Weights of a small transformer language model: no biases in attention or MLP, a variant of Muon for these matrices.
Each number is 128 + 32 x the weight over the matrix's rms, rounded and kept within 0 to 255. Layers, rows and columns count from 0.

# layer 9 MLP down, 320x832, rms 0.129, rows 49-153, columns 0-63
[[ 47  68 151 166  92 164 133 115 176 131 102 104  85 151  92 113 126 146 107 151  84 115 139 108 136 170 130 112  93 169 186 138 161 149 130 189 198 121 137 141 225 138 142 136 153  80  65 125 119 140 104 120 143 109 158 118 137 101 131  91 115 152 110 146]
 [110 155 123 118  81 111 193 140 179 157 118 160  85 153 121 104 139 117 186  92 100 112 104 143 101 134  88 129 129 127  94 165  49 114 134 171 186 155 137 118 165 138 140 153 103 112 128 142  88 129  89 147 121 119 136 116 135 156 157  86  78 154 105  92]
 [163 117 182 137 135 117  99 159 140 151 147 143 178 163 167 126 165 166 147 141 117 167 107 120 146 186 171 136 152 130  81 152 195  78 157 120 182 105 124 114 155 142  92 155 126 146 153  96 111 124  41 108  97 118 144  78 135 131 145 106 144  95  93 193]
 [ 64 113 150 112 177 166 141 127 135 123 107  93  95 139 119 107 117 115 123  74 107 159 152 156 122  87  98  57 120 152 136 130 113  77  97 159 117 129  93 141 121 159 163 147 124  87  94 130 120 150 187 129  88 128  93  90 119 138 149  78 136 158 110 100]
 [131  84 175  94 126 111 118 167 170 134 108 174 157 112 124 126 169 103  64 128 142 137 112 147 127 149 173  57 149  52 147 120 193 116 130  89 198 122 123 158 167 146 116  93 106 145 121 128 114 120 175 144 115 139 131 112 126 107 111 121 117 132  86 151]
 [126 107 119  84 149 111 110 139  72  89 136 154 205 120 119 141  97 119 205 130 170 119 137 196 146 132  98 110 167 125 128 156 109  82 152  61 111 174  98 164  91 100 155 107  90 143 115 139 214 115 149 137 112 142 140 152 119  67 139 101  80 152  91 120]
 [132 129 109 151 201 124 168 135 122 121 127 124  49  54  95 120 124 118 149 140 166 126 111 135 142 130 164 135  70 176  33 131 127 167  68 147 125 158 109 144 128 125 100 130 130 143 108 194 121 109  84 112 163 143 131 113 140 133 121  82  55  67 173 126]
 [ 85 130 163 199  86  90 171 136 122  84 188  97  53 154 145  88 115 186 174 130 113 136 156 164 104 139 144 107 154  97 220 156 102  99 124 171 100 154  83 133 140 190  93 114 130  89 145 127 126 146  87 119 135 145 145 120 129  81 165  81 147 155 137 127]
 [147 164  87 132 122  90  67  87 116  96 175 197 118 194 137  92 100 143 124  51 143 128  82 105 169  97 169 143 137  71 124 129  65 151 159  60 140 135 138 184 137 122 175 164  70 143 100 180  82 166 141 108 153 140  78 135 125 112 129 142 119  86  96 169]
 [ 91 125  81 124 154 132 113 123 120  83 138  98  93 165 169 125 131 142 115 110  94 119 114 174 159 112 141 138 102 116 142 148 133 143 145 122 130 179 113 153 109 110 113 149 107 116 130 155 119 125 101 137 141 167  85 108 128 107 164 111 188 132 146 126]
 [107 138 126 119  79 114 138 135  86  90 126 113 100 196  81  81 154 125 138 125 145 137 111 142 152 118 105 150 125  67 137 140 120 138 101 132 107 132  64 121  93 113 179 148 169 180 147 127 127 158  99 153 166  79 117 135 126 151 142 146 114 143 145  76]
 [125 126 142 119 109 123 144 159 158  88 152 124 165 106 152 173 158 153 153 103 173 111 120 199  99 149 106 120  68 169 138 105 115 138 129 188 119 172  94 138 118  87 102 111 169 112 159 160 157  98  85 108 111 159 168 177 129 135 108  93  59 166 175  93]
 [154  82 127  97 162 148 115 118 139 153 134 136 145 122  73 156 136 148 118  76  78 145 163 125 120 117 128 147 137 140 135 160 149 157 134 167 180 138 141 117 111 158 158  87 125 138  91 132 149 134 156 149 129 123 124 144 128 117 130 138 100 136 190 113]
 [112 104 200 120 124 160 144 155 144 142  69  65 177 144 108 109 138 107  92  77 145 118  87  55 103  82 109 136 114  66 170 116 159 114 111 115 189  97 137 147 144 162 137 108  93 120 159 147  95 162 227 113 103  97 142 140 130 123 125 106 124  82  93 174]
 [140  94 138 133 119 153 126 136 148 157  83 114 118 144 147 125 119 165 108 132 116 118 151 109  99 117 123 132 150 179 152 119 100 115 110 109 132  74  87 128 120  78 143  98 116 172  91 181 146 141 161 141 161  96  77  96 125 123 135 144 115 183 131  87]
 [189 137 156 196 131 169 103 144 123 131 118 141 113 126 169 126 145 132 135 150  87 136 146 154 123 139 129 146 127 114 175 118 146  75 122  97 152  55 130 115 135  48 109  95 135 108 128  97 105 161 118 112 111 130 170 137 128  36 146 165 118 137 103 133]
 [120 146 119 123  60 119 154 148 149 151 130 137  74 136 118 154  85 154 126 133 119 108 117 168 114  96 140 131 125 122 178 157 126 113 145 150 113 185  97 173 133  94 128 119 122 117 171 107 147 137 128 119 192  81 165 127 127 146  70 139 114  99 123  80]
 [113 107  76 130 110 106  62 146  52 129 134 167 166 119 105 116 218  98  98 136 120 141  77 134 107 163 126 139 110 102 172 119 162 130 110 172 147 134 151  86  48 154 106 146  84 144 149  87 144 217 128 139  96  95 146 167 137 102 167 127 135  97 122  93]
 [141 202 155 189 118 137 107  98 119 182 177 186  82 135 135 131 149 114 122 142 147 136 101 109 116 155 133  90 104 141 110 153 108 127 126 134  84 130 101 124 182 138  84 130 108 129 120 121 129  33 180 132 106 149  91 118 134  88  98 122 155 103 130 149]
 [ 90 156 144  97 187 117 107 167  86 142 128 184 144 140  94 113  93 126  89  96 147 148 141 148  72 139 117 192 179  91 210 145  76 126 114 120 137 135 116 173 151 109 169 129 111  45 186 145 131 173  51 109 119  88 171 128 133 142 143 109  74 176 105 109]
 [161 115 157 128 146 188 101 132 119 134 167  80 167 144 128 122 165 128 130 139 106 134 177  37 137 121  96  83 129  93 137 116 161 123 157 121 129 183 105 170 232 146 106 106  92 100 117 126 120 106 119 157 105 185 150 143 133 135 129 157 109 139 176 175]
 [160 126 160 129 148  61  89 126 104 167 129 110 125 101 111  93 126 175 128 129 100 134 130 138 127 143 169  79 138 101  63 110 127  92  81 146 123 119  63 136 163 141 100  84 102 141 170 140 129 117 123 152 159 195  63 138 122  82 104 146  41 147 113 125]
 [136 122 171 176 153 187 159 133  51  98 189 167 102 143 151 185 152 132 133 125 146 101 137 127 134 137 125 131 136 154  85  91 132 110 131 143 114  93  86 179 166 107 115 171  97 134 130  91  75  93 164 121  74 115 142 160 132 197 180 115  12 133 154  51]
 [194 113 140 155  82 198 109  89 147 151 120 140  90 131 181  71 127 152 155  33  53 127 158 137 111 146 115 137 199 161 154 150 165 118 116  97 160 121 175  82  87 137 157  78 195  72 119 154 131  87 169 134 105 179 109 158 135 142 152 150 191 197 219 131]
 [172  96 152 116 142 149 115 129 113 100 159 150 106 174 170 148 172 122 106 150  71 134 149 152 159 146 162 113 140  87 152  92 117 133 162 163 106 125 136  94  89  77 137 127 125 122 147 129 158 175 139 111  56  75 119  82 134 106 117 167 128  89 126 154]
 [125 163  80 107 182 125 158 109  83 111 155 157 121 116 139 135 106  90 101 180 142 133 169  83 199 104  84  80 229 162  65 127 149 160 108  92  62 175 150  87 116 163 166 122 114  94 149  86 138 188 115 126 198 138 158 180 127 147  93 157 135 133 190 106]
 [103 121  59  98 143 159 148 132 174 172 130 150 182 122  71 139 121 108  99 160 134 102 168 148 137 133 123 125  84  96 124  82 104 127 170  75 141  98  89 165 134 116 169 117  98  98  73 113 110 123 133 116 144 120  62  95 141 134  95 168  63 115  83 167]
 [126 175  70 119 123 144 116  85 132  48 118 137 136 122 123 121 129 131 226 128 149 130 135 118  93 127 124 166 170 161 146 140 174 149 130  82  99 163 132 173 111 126 142 142  87 136 174 111 142  81  98  83 115 140 106 146 130 143 151 180 125 115  90 108]
 [116 108  86 149 158  59  57 172 152 110  95 142  78 141 155 118 204 134  97 115  97 134 108 132 161  98 197  78 154  63 138 134 142 144 101 103  95 131  82 112 155 123 179 138  92 147 125  95 156 138 131 153 117 124 176  97 141 140 148  73 142 169  91 146]
 [156 107 133 159 127  94 124 160 119  87 139 131 162 180 180 112 181  90  97 199  77 143 109 130 123 103  59 145 165 157 137 105 115 172 211 159 149 102 119 140  58 145 107 129 112 135 124 140 110 111 118 150 108 143  96 125 131  93 111 180 147 144  94 163]
 [134 109  85 154  65 129  84 174 134  40  91  97 114 123 155 145 108 145 146 139  95 140 121 155 161 101  70 126 136 162 122  92  40  91 170 158 112 113 137 175 117 219 119 141 118  87 115 127  52  76 128 131 117 156 116 147 132 174  96 130 107  96 148 142]
 [197 117 130 211 106 132 180 127  68 112 105 170  86 104 149 118  74 127 192  81 175 171 138  99 113 199 140 136 134  77 192 160 149 182  72 151 107  88 112 165  80  77 187 156 159  67 151 171 192 144 101 125 144  91 139 193 125 141 113 139  94 136 117 161]
 [131 149 138  84 230 126 139  62  86  75  87 141 154 124 174 126 163  85 145 108 121 148 110 119  81 144 110  97 136 158 135 143 166  90 115  99  91 137 133 132 119 206 144 166 121 154 104 126 127 118  91 128 112 142 121 129 128 132 153  90 106 107 137  58]
 [ 77 122 180  80 132 110 128  96 123 118 121 171 118 106 163  88  54 164 103 195  88  88 187 120 166 130 112 110 130 100 148 155 115 153  98 127 131 152 115 108 152  90 122 137 109 168 149 160  86 116 164 117 109  98 120  98 131 123 120  79  96 143 164 103]
 [139 175 163 123  79  98 129  80 139 105  81 121 114 141 162 154 152 104 139  36 123 129  92 141 149 140 104  75 121  92 179 142 131 164  95 129  81 128  53 165 125 168 185 106 101 110 160 164  70 118 173 135 104  93 134 103 124 167 112 127 135 165  88 138]
 [100 111 157 204 133 127 158 127 219 173 144  54 173 106 105 131 157 137 121 159  85  90 102  73 113 160 123  94 186 187 152 114 167 137 113 159 110 151 130 181  94 194 145  96 136 109  82 140 139 156 105  94 131 140 145 115 122 123  82 131 108  89  60 101]
 [100  75 132 156  83 135 172 113 107 107 126  22 140  96 136  89  98 195 159 116 123  87 120  40 155 154 116 162 148 171  65 168 131 156 111 133  98  86 116 185  74  96 148  97  97 135  69 132 161 154 103 183 144 161 186 117 118 173 108 124 104 140 213 137]
 [ 93 158 133 131  87 127 136 144 124 109 149  87 130 121 167 167  77  57 137  73 124 136 122 113  66 122 110 124 153 175  53  92 128 135 120  94 144 113  79 207 108 167  63 119 126 114 152 132 147 120 134 123 173  94 113 112 129 178 134 138 148 119  87 199]
 [184 118 142 161 169 117 133 143 130  83 104 116 167 142 183 157  31 108 159 178  63 106  97 134 155 107  95 148 133 154 117 201  48 200 123 118  90  99  81 139 181  75 141 170 132 151 131  82 156 162 153  95 102  10 153 112 117 170 126 150 162  89 118 104]
 [131 137 113 122 135  75 100 145 125 131 138 111 135 109 138 132 165 159  55 155 151 140 120 113 108 115  75 131 187 133 186 103 203 156 199 186 143 110 173 204  99  95  69 150 140 135 136 107 109 149  61 106 108 118 167 159 134  93 141 151 178 108  81 101]
 [110 100 134  75 161 142 141 136  71  81 116 150  63  93 110 136  75  74 130 144 166 160 125 148 133  97  78  83 141 100 149 139 108 116 142 177 120 102 134 104 138 122  55 103 154 174  93 125 127  89  56 147 133 161 134 177 138 139 179 110 130  71  90 160]
 [107 130  75 164 118 121 141 123 157 119 140  97 185 110 165 132 161 103 115 150 138 148 152 170 139 174 147 126 165 146  99 109  96 138 162 134 111 130 151 112 121 153  96 152 144 104 131 100 123  96 139 121  90 177 164 132 138 134 135  84 152 159 119 135]
 [117 158 111  98 158  77 111  66 139 138 104  86 108 140 122 188  86  95  88 104 138 133 123 129 136  83 135 175 189 152 120 169 143 157 133 175 153  82 111  85 129 122 170  69 136  98 100 128  91  83 196 128 118 174 180  75 124  94 121  97  99  78  90 128]
 [149 122  77 114 159 102 126 112  91  77 122 102 166 151 168 106  89 170 114 165 133  72  61 212 152  58 104 139 111 121 138 107 114 156 149  96 106 165 161 140 118 148  81 127 181 121 138 130 121 154  86 150 100 197 152 106 129 115 160 133  90 173 145 132]
 [119  98 173 183 137 154  96 141  68 123 161  30 104 157 128 103 153 128 156 150 102 137  80 109 147 100 129 184 115  97 127 100 131 135 153 144 173 162  99 129  91  86 131 108 144 212 197 136 146 156 135 154 117 148 175 125 128 147 135 133 133 151 101 147]
 [125 120 117  71 105 100  59 120 141 119 146 107 133  52 157  96 126  47 113 120 151  91 214 134  89 164 159 120 119 119 191 108 118 154 139 179  99 118 135 138 102  98 140 110  89 134  80 134 127  94 132 130 144 128  72 126 131  60 198 180 138 105  63 117]
 [127 125 120 104 169 112 128 118  70 198 177 188 157  95 125 145  87  68  86  96 135  84 127 123 141  90 140 110 141 167 138  89 127 128  74  76 189 141 133 176 115 128 180 131 101 113 166 139 138 103 166 111 177 140 130  80 136 105 142  92 147 140 125  52]
 [146 126 177  98 154 109 174  77 136 144 134 145 164 161 158 133 171 150 108 175 102  77 157 129 131  87 174  69 180 115 167 122 179 116 179 189 179 140 126 127 136 139 150 125 137 150 109  94 167  88 168 100  97 138 139 118 133 109 165 149 120 128 107 139]
 [153 109  91 156 151  92 150 166 146 125 102 117  96 115 136 151 128 158  90 108 153 129 129 172 150 187 137 171 157 132 126  97 114 132 125 139 101 130 110 186 164 160 151 158 103 165 132 146 110 150 113 167 148  67 101 199 121 120  94  54 157 107 196 110]
 [106 116 129 146  88 179  99  74 102 135 111 135  20  94  94 122 113 137 113  58 173 102 128 135 103 126 130 116 134 156 140  98  84 100 125 112  94 112  92 169 155 125 152 146 201 175 112 153  75 165 160 101 120  77  86 140 119 102 171 110 104 154 128  77]
 [ 79 150  40 110 123  83 116  93 134 109 130  99 135 120 132 142 133 156  89 164 122 187  90  96 163 158 151 112 164  79 132  95 129 176  88  94 155  53 114 117 108 170 131 135 150 154 123 158 132 105 130 142 213  84 155 131 134 117 176 173 102 146 173 126]
 [116 123 112 136 129  72 111 132 150 146 154 121 121 137 155 117 213 137 120 135  76 131  74 171 150 112 144 121 164 172 131 101 178  67 109 143 192 153 145 117  79 143 114 145 113 122  81  80  96 163 116 107  75 211 108 180 142 101  59 131 110 116 120  89]
 [123 123  91 138 114 169 111 110 203  92 120 115  55  91 114 129 146 129 187  84 159 153  92 115 165  91 146 174  77 119 112 124 125 119 142 111 124 148 182 165 130 103 134  84 116 157 137 130 179 127 148 116 109 158 171 154 126 139 161 131 142  94 134  91]
 [ 80 176 118 134  84 180 164  99  62 116 132  96 172 122 167  95 133 115 134 106 140 140 125 159 127 110 183 148 146 188 100 106 157  81 134 155 125  99 109 131 114 115 158 176 167 163 119 122 160 175 146  88 113  54 211 124 130 198 125  77 148 122  66 135]
 [125 129 109  89 160 140 116 127 135 124 108 143 191 114 139  95 130  81 174 109 123 139 111 144 196 159 123 147  61 130 141 110 143 124 136 123 147 189 119  94 123 117 192 178 118  88 125 120 146 137 120 119  87 177  97  99 124 183 134 109 122 103 195 121]
 [122 110  93 149  58 161 120 157 177 197 150  78 131 147 123 101 182 109  89  90 140 159 160 164 137 115 139  99  78  88 116 113 169 120 136 139  89 205  82 140 132 168 132  89 114 151 150 118 156 138 146 164 143 134 177 153 123  92 133  73 126 122 180 123]
 [141 124 173 134 143 121 123 169  70  97 135 122 130  86  82  94  95 201 198 127  97 126  82  96 116 165 129 147  85 157  79 148  91 140 130  76 121  63 149 150 107 147 130 157 130 160 148 128  74 141  76 111 127 113  99 108 112 137 127 132 170  56  81 148]
 [180 132 136 100 138 159 151 125 130 184 104  86 174 134  67  98 167 154 253 170 187 125 150 162  81 119 156 122 114  91 106 154 132  60 131 174 106 184  90 157 118 104 150 150 190 156  77 112 176 161 188 112 134 170  79 136 134 137 125 131 106 110 205  84]
 [140 180 111 148  47  92 121 140 121 112 130 153 134 112 142 137  89 116 191 145 129 165 113 128 140 158 199 149 103 194 118 113 137 184 135 119  28 157  45 120 134  91 175 136 106 107 168 146 127 110 151 126 138 134 121  97 122 140 128  79 184  96  97 171]
 [160 122 153 121 211 132 112 197 132  84 106 118  62 137 116 108 142  56 155 164 156 138 168 110 158  84 131 180 164 173 170 170  67  91 116 173 170 133 132  78 177 109  72 143 117 137  69 108 169 143 116 148 149 193 136 149 113  76 128 176 196 144 133 142]
 [123 130 144 154 197 109 145  94 144 156 118 145 143 148 101 152 126  91 159 134 105 116  99 146 114 102 122  90 117  82  87 126  97 100 175 158  99 150 103 132 106  79 168 187 130  97 102 119  86  86 123 114 138 133  76  94 133 117  72 134 134 112 142 108]
 [133 120 154 118 113  91 130 128  92 129  31 154 172 174 131 106 139 157  51 143 150  99 112 166  96 104 123  79 139  67 103 112 190 116 138 120 141 172 113 176 124 110 106 135 145 158 123 129 115  56  95 142  75 123 180 136 130 102 103 158  74 164 155  73]
 [123 130 141 142 158  72 122 146 119 156 114 156  88 146  73 102  98 171  83 208  65 144 169  68 151 120 119 152 140 211 109 157 173  26 112 128 108 135 128 144 176 145 181 133 135 149 120  77 174 176 112 134  94 121 104 172 127 132 149  44 100  87 123 162]
 [148 171 129  84 171 139 123 137 151 142 124 166 135 155 133 111 111 130 158 122 116 107 134 140 122 125 101 132 125 140 137 105 135 159  99 176 160 131 187  97 106  96 107 140 171 165 133 118 127 130 138 116 164 167 101 149 122 131 116 152 124 134 129 167]
 [ 99 143 128 123 127 197 126  96 173 208 140 179 178 107 155 107 129 112 143 103 150 141 174  80 124 146 139 115 161 124 109 121  91 139 133 123 111 173  96 110 127  81  90 150 133 133  92 163 104  58 182 124  87 117 136  62 133 138 132 178 124 109  97 117]
 [110 139  84 107 143 144 127 144 203 165 113 164 171  60 145 124 147 165 166 156  98 129 147 158  88 141 108  68 164 147 161 133 100 156 121 119 153  74 106 124 148 170 132  62 152  87 177 148 155  73 145 128  98 133 142  56 136 100 146 125 139 126 124 153]
 [109 165 149 164  96 100 112 140 175 200 112 102 176 160  62 116 152 135 114 127 160 119 139 200 126 140 103 113 115 172 127  85 112 152 105 135  84  72 158  64 140 138  85  82 116 153 118 153  77 179 169 102 188 124 126 111 125 128 150 142 142 131  87 162]
 [103 105 108 143 127 146 146  81 137 161 156 154 123  78 151 146 182  81  83  99 104 136 185  59 120 128 104  92  42 110 127 142 126 117 101 151 124 156 166 169 104 137 110 151  87  90 144 129 155 177 133 156 139 129 127 132 122  69  96 145 145 120 119  84]
 [137 141 162 109 118 117 102 160 132 114 113 116 105  77 163 143  58 127 145  65  89 112  77 110 115 150 163 143 126  97 117  91 119 153 127  86  89 160 107 188 121 175 122 131 153 107  94  66 121 136 156 120 149 128 146 124 130 121 106 125  64 136  94 126]
 [ 98  99 153  59 101 165  96 143 161 106 150 107 126 128 140 107  90 172 118  95 137  91  81 150 176 111 121 125 116 118 124 109 125 131 164 149 186  57  72 153 139 140 113 148 154 139 100 205 112 115 123 104  46 139 124 160 117 131 147 142 108  89 150  78]
 [109 122  71 113 124 150 125 149 116 163 126 135 111 147 149 138  73 116  95 172 149  97  93 131 109 117 146 145 107 168  94 116  83 131 100 114 106 151 111  73 154  83 156 129 143 122 150  99  84  76 129 152 169  86 120 113 124  88 140 149 204 170 143 156]
 [136  99 102  94 146  79  95 112 134  69 100 190 111  93 112 129 166 140 122 111 164 158  51 147 126 149 121 115 131  88 131  63  93 114 142 126 103 136  95 149 135 143  98 128  86 152 133 144 128 111 175 125  73 146  22 114 114 142 103 145 194 147 115 163]
 [109 140 113  59 116 148 165 119 116 155 127 172 133 126 106 106 130  65  33  95  90 111 174 111 115 111 148 165 138 112 162 137 142  92 158  90 109 172 105 181 112 124 154 152 121 102 138 100 111 120 102 114  87 161  87 112 131  90 145 141 165 149  99 122]
 [125  96 123  85 137  73 134 122 138 133  97 149  61 133 130 108 139 174 118 118  96 173 156 158 105 130 123  88 169 129  88 157  89 166 126 135 128 109 150  93 125 162 148 135 148 136 112 155 153 155 186 107 201  62  90  89 150 117 145 119 192 109 145 117]
 [129 133 152  87  97 136 121 126 153 161 110  99 148 130 150 124 167  76 129 102 159 137 117 108  74 163 134 134 101  68 110 144 131 189 169 143 123 182 148 124 108 106  97 130  77 131 112 115 110 159 150 115 164  93  92 169 129 155 115 134 140 136 103  63]
 [168 195 206 146 121 127  74 161 153 141 142 141 152 118 166 124  99  99  70 142 174  78 105 124 114 104 109 145 173 143 116 116 114 139  95 150  76 152 144 110 151  98 174 121 129  95 116  84 142  94  34 119 139 124 110 145 139 158 140 120 141  83 134 160]
 [156 123 159 184 216 106 133 118 137 143 142 138 125 152 117 132  69 158  88 126 137 139 123  85 136 118  82 118 144 117 115 138 150 142 113 148 108 135 137 162  96  96 116 132 113 139 147 113 100  97 152 123 166 105 101 117 120 135  80 128 108  77 113 117]
 [ 98  79  81 110 123 100 167 125 123 141  92 175 166  70 111 142 103 138 167 189 145 142 172 128 151 123  80  54 128 121 155  63 164 174  51 159 153  81 141 166  78 159 111  68 125  98 130  81 147 167 136 144 133 146 182 170 132 151  91  68 173 127 174  76]
 [110  80 126 135 139 100 112 145 122 127  80 137 122 110  98 122 123 123 140 130 155 106 133 135 105 105 157 118 112 185 137 137 136 150 184 109 119 127 176  84 168 157 170 132 134 105 114 108 182 179 105 146 126 152 123  78 135 125 161 113  54  93 100 102]
 [171 133 127  97 120 135 159 120 132 197 124 145 101 136 152 144 124 109  35  92 163 125 177 123 183 123 173 182  40 157 119 151 131 132  57 133 141  71  80  93  49 134  81 178  53 141  74 123  85 198 120 115 105  97  95 115 131 183 173 109  85 127 148 172]
 [149 111  68  86  84 138  88 126 112 149 107  85  69 152 156 136 130 105 164 137 161 122  85  92 101 124 123 165 137 145 113 160  97 161 167 142  84 159 147  93  68  97 139 124  77 137 193 117 155 153 158 144  82 129 139 151 122  98 121 120 114 128 164 131]
 [156 169 201 134 118  85 117 110 173 118  91 206 158 150 172  65 197 131 121 134 121 110 113 118 106  95 157 159 139 186 154 128 135 135 113 138 109 146 104 193 171  85 188 146 132 164 122 111  96 126  89 139 123  48  81  45 123 116  74 101  71  94 151 138]
 [ 97 136 130 119 131 165 184 113 126 141 135 123 160 105 117 126 190 175  92 121 154 121  97 104  94 144 107  95 142 177 199 141 153  99 106 118 150 139  50 200 168  83 117 165 124 138 149 113 135 156 120 127 127  92 122 177 135 123 150  98  80 168 107 113]
 [110 158 120 123 122 145  89  99 126 115  78 103 164 137 116 129  95 121 162 144 106 130 147  90 148 116 131 154 170 133 141 121 177  88  71 163 127 167 183 164 144 127 144 132 165 107 139 118 113  96 125 157 119 108 183  82 112 123 113 105 168 184 168 143]
 [154  63 144 170 117 135 137 123 125  97  97 158 176 146 175 105 108 111  90 162 165 120 155 126 173 135 143 173 165 109 187  98 115 150 100  49 143 141 159 112 108  72 144 169 150 113  76 120 156 113 141  69 150 134 126 127 129 118 135 101 161 174 120 186]
 [ 42  77 103 134  82 129 164 135 127 162 109 157 110 137 141  82 144 144 185 162  94 123  53 109 117 101 139  69 160 186  88 123 160 154 158  88 124 128 161 167 193 130 129 117 145 158 102 131 107 143 107 149  87  61 174 108 123 152 156 175 175 191  71 139]
 [ 69 188  89  81 131 194  99 130 125 166 148 148 121 104  74 134 132  50 156 105 132 118 155 155 130 145 113 168  79 131 121 134 158 137  87 146 142 117 135 138 125 133 136 100 165 157 116 121 164 164 114 160  99 160 163 129 140 129 157 127 181 137 201  84]
 [105 118  94  72 134  90 171 121  86  79 109 189 199 131  78 141  92 103 137 167 148 141 192 183 131 127 160 136 131 122 179  89 124 161 110 159 135  69 104 149  98  19  70 106 172  86 151 112 136 168 212 125 145  96 106 103 132 137 145 106 107 148 140 107]
 [111 145 118 141 130  71 131 145 117  63 150 116  94 153 161 125 109 107 176 123  59  88 105  71 122 117 166 160  85 135  97 120 143 162 108  83 125  85 158 100 151 141 133 120  96 106 110 127 121 142  63 126 115 121 115 144 124  62 132 178 142  70  47 170]
 [121  92 167  92  76 199 139 110 129  75 141 159 131 137 152 109 121 103 172 180 156 121 135 160 179 151  80 131  70 146 135 132 129 153 133 102 200 151  91 116  87 162 166 137 157 144 113 104 137 186  79 110 118 109 152 154 138 133 136 131 111 101 143 114]
 [151  84 171 128 148 186  87 169 165 145 104  91 147 149 127 129 174 128  81  95  77 164  95  83 115 129 177 149 115  63 149 137 135 150 135 135 136 141 209 127 102 131 149 152  98 146 131 125  83 130 166 145 112 114 149  83 122  87 144 106  88 110 105 161]
 [175 148  95 199 108 121 132 133 161  26 173  69 145 112 199 130 101 159 131 115 142 140 127 117 127 144 109 142 101 113 118 131 106 135 133 110 130 128 119 121 117  98 171 146  96 190 127 167  90 146 128 161 179 141 120  93 135 154 163 148 139 125 149 127]
 [131 104 139 111 108  96 180 187 110 117 140 158 159 120 176 127 135  79  98 137 138 119  83 142 133 148 159  76 156 126 137  98 173 111 154  42 115 117 128 162 157  56 175 158 152 153  62 119 164 153 144  98 152  42 117 147 123 133 106  79 140 133  98 109]
 [ 96 114 130 130 102 119 154 102 122  87 131 170 106 119 149 130  86 104 131 143 151 112 128 129 160 161 129 141 142 148 156 109 164 125 147 164 120 165 153 168 128  35 184 142 157  95 158 124 176 131 115 113 137 140  93 128 117 117 127 115 122 114 120 203]
 [109 136 160 180 120 137  88 134 136 131 125 180 163 150 174 140 128 133 155 161  89 153 157 145 180 138 135 118  99 142 134  90 164 160 124 202 138 157 103 168 183 107 106  92 144  89 135  83 126 130 156 106 168  71 145 177 118 138 144 117 157 144 107 175]
 [137 109 107 100  60 137 159 100  95 129 100 130 171 105 118 115 105 113 112  43 107 131 164 206 131 139  99 107 108 131  74 101 118  78 120 106 139 154 140  77 179 123  93 134 156 113  86 114 189 167 145 119 129  93 162 121 132 170  98 147 184 108 120 126]
 [108  97 188  72  85 178  74 157  78 136 146 158 120 156  94 137 141 100 111  51 139 136  95 140 105 148 113 102 140 145 133 145 125  94 125 103 114 122 214  99  62 177 126 125 199 148 121 145  87 167 129 148 108 140 126  86 130 116 107  42 178 108 151 159]
 [130 107 159  86 109  89  95 136 134 157 127 131  77 112 144  98 184 138  97 166 209 112 132 119  92 162 145 103 154 142  98 162 141 188 115 112 139 166 118 112 113 110 155 104 117 152 133 128  89 149 163 108 101 155 136 115 124 109 118 196 176 150 118 133]
 [133 124 191 107 158 102  94  75 128 193 100 145 102 131 144 137 142 178 139 148  80 146 137 126 122 142 124 101 174 160 138 119 153 140 123 150 144 100 141 192 104 205 106 149 140  39 157 133 137  99 114 119 122 134  89 112 137 148 158 139 110 150 183 119]
 [ 67 150 147 117 163 143 144 126 162 161  99  19 114 163  95 137 181 162  71 107  80 131 132 135 135 152  89 134 143 109  59 122 136 199  84  99 116 217  97 110 170  73 132 177  96 167 161  77 131 118 150 158  94 145 154  96 126 128 169  76 150 155 137  27]
 [127 141 128 163 117 116 125  74 135 113 113 155  98 160 101 131  98 103 110 165 120 134 143 134 142  93 153 111 155 247  86  91 170 140  68 129 143 121 105 112 195  95 103 116 201 148 123 130 134  83 142 144 147 115 207  91 145 110 120 167 181 128 127 153]
 [195 155 176 132 111  72 103 144  98  92 110 143 156 163 127 133 153  96 100 100 135  94  93 102 104 147 150 179  92 163  59 175 125 168 147 182  92  93 127 125 123 139 216 157 176  56 138 144 167 168 166 138 183 119 145 111 128 123 110 122 101 153  76 158]
 [135 130 191  94  70 194 187 105 110  94 147 157 117 149  62 104 138 161  87 111 157 121 143  74  82 121 116 176 120  99 115 115  94 122 164 119 108 134 157 154 146 108 172 109  97  68  69 124 130 153 160 137 177  67 124 115 133 113  93 173 107 128  74 109]
 [152 169 147 141 101 133 130 189 133 164 134 111 211  88 105 139  35 107 170 126 161 115 119 109 142  95 156 191 144 107 147 141 133  89 137 158 124  91 135  89 142 135 127 103 138 128 101 127 118 119 103 142 147 148 115 118 119 130 137  87 154 118 127  96]
 [119 128 137  40 132 153 119 163 189  89  90  99 205  64 106 134 116  82  95 147 134  88 100 146 122 100 115 108  79 127  91 130 159 153 155 129 121 176 125 123 170  97 131 124 170  64  56 127 140  83  88 169 155 155 153 144 123 102  98 133  47 178 113  63]]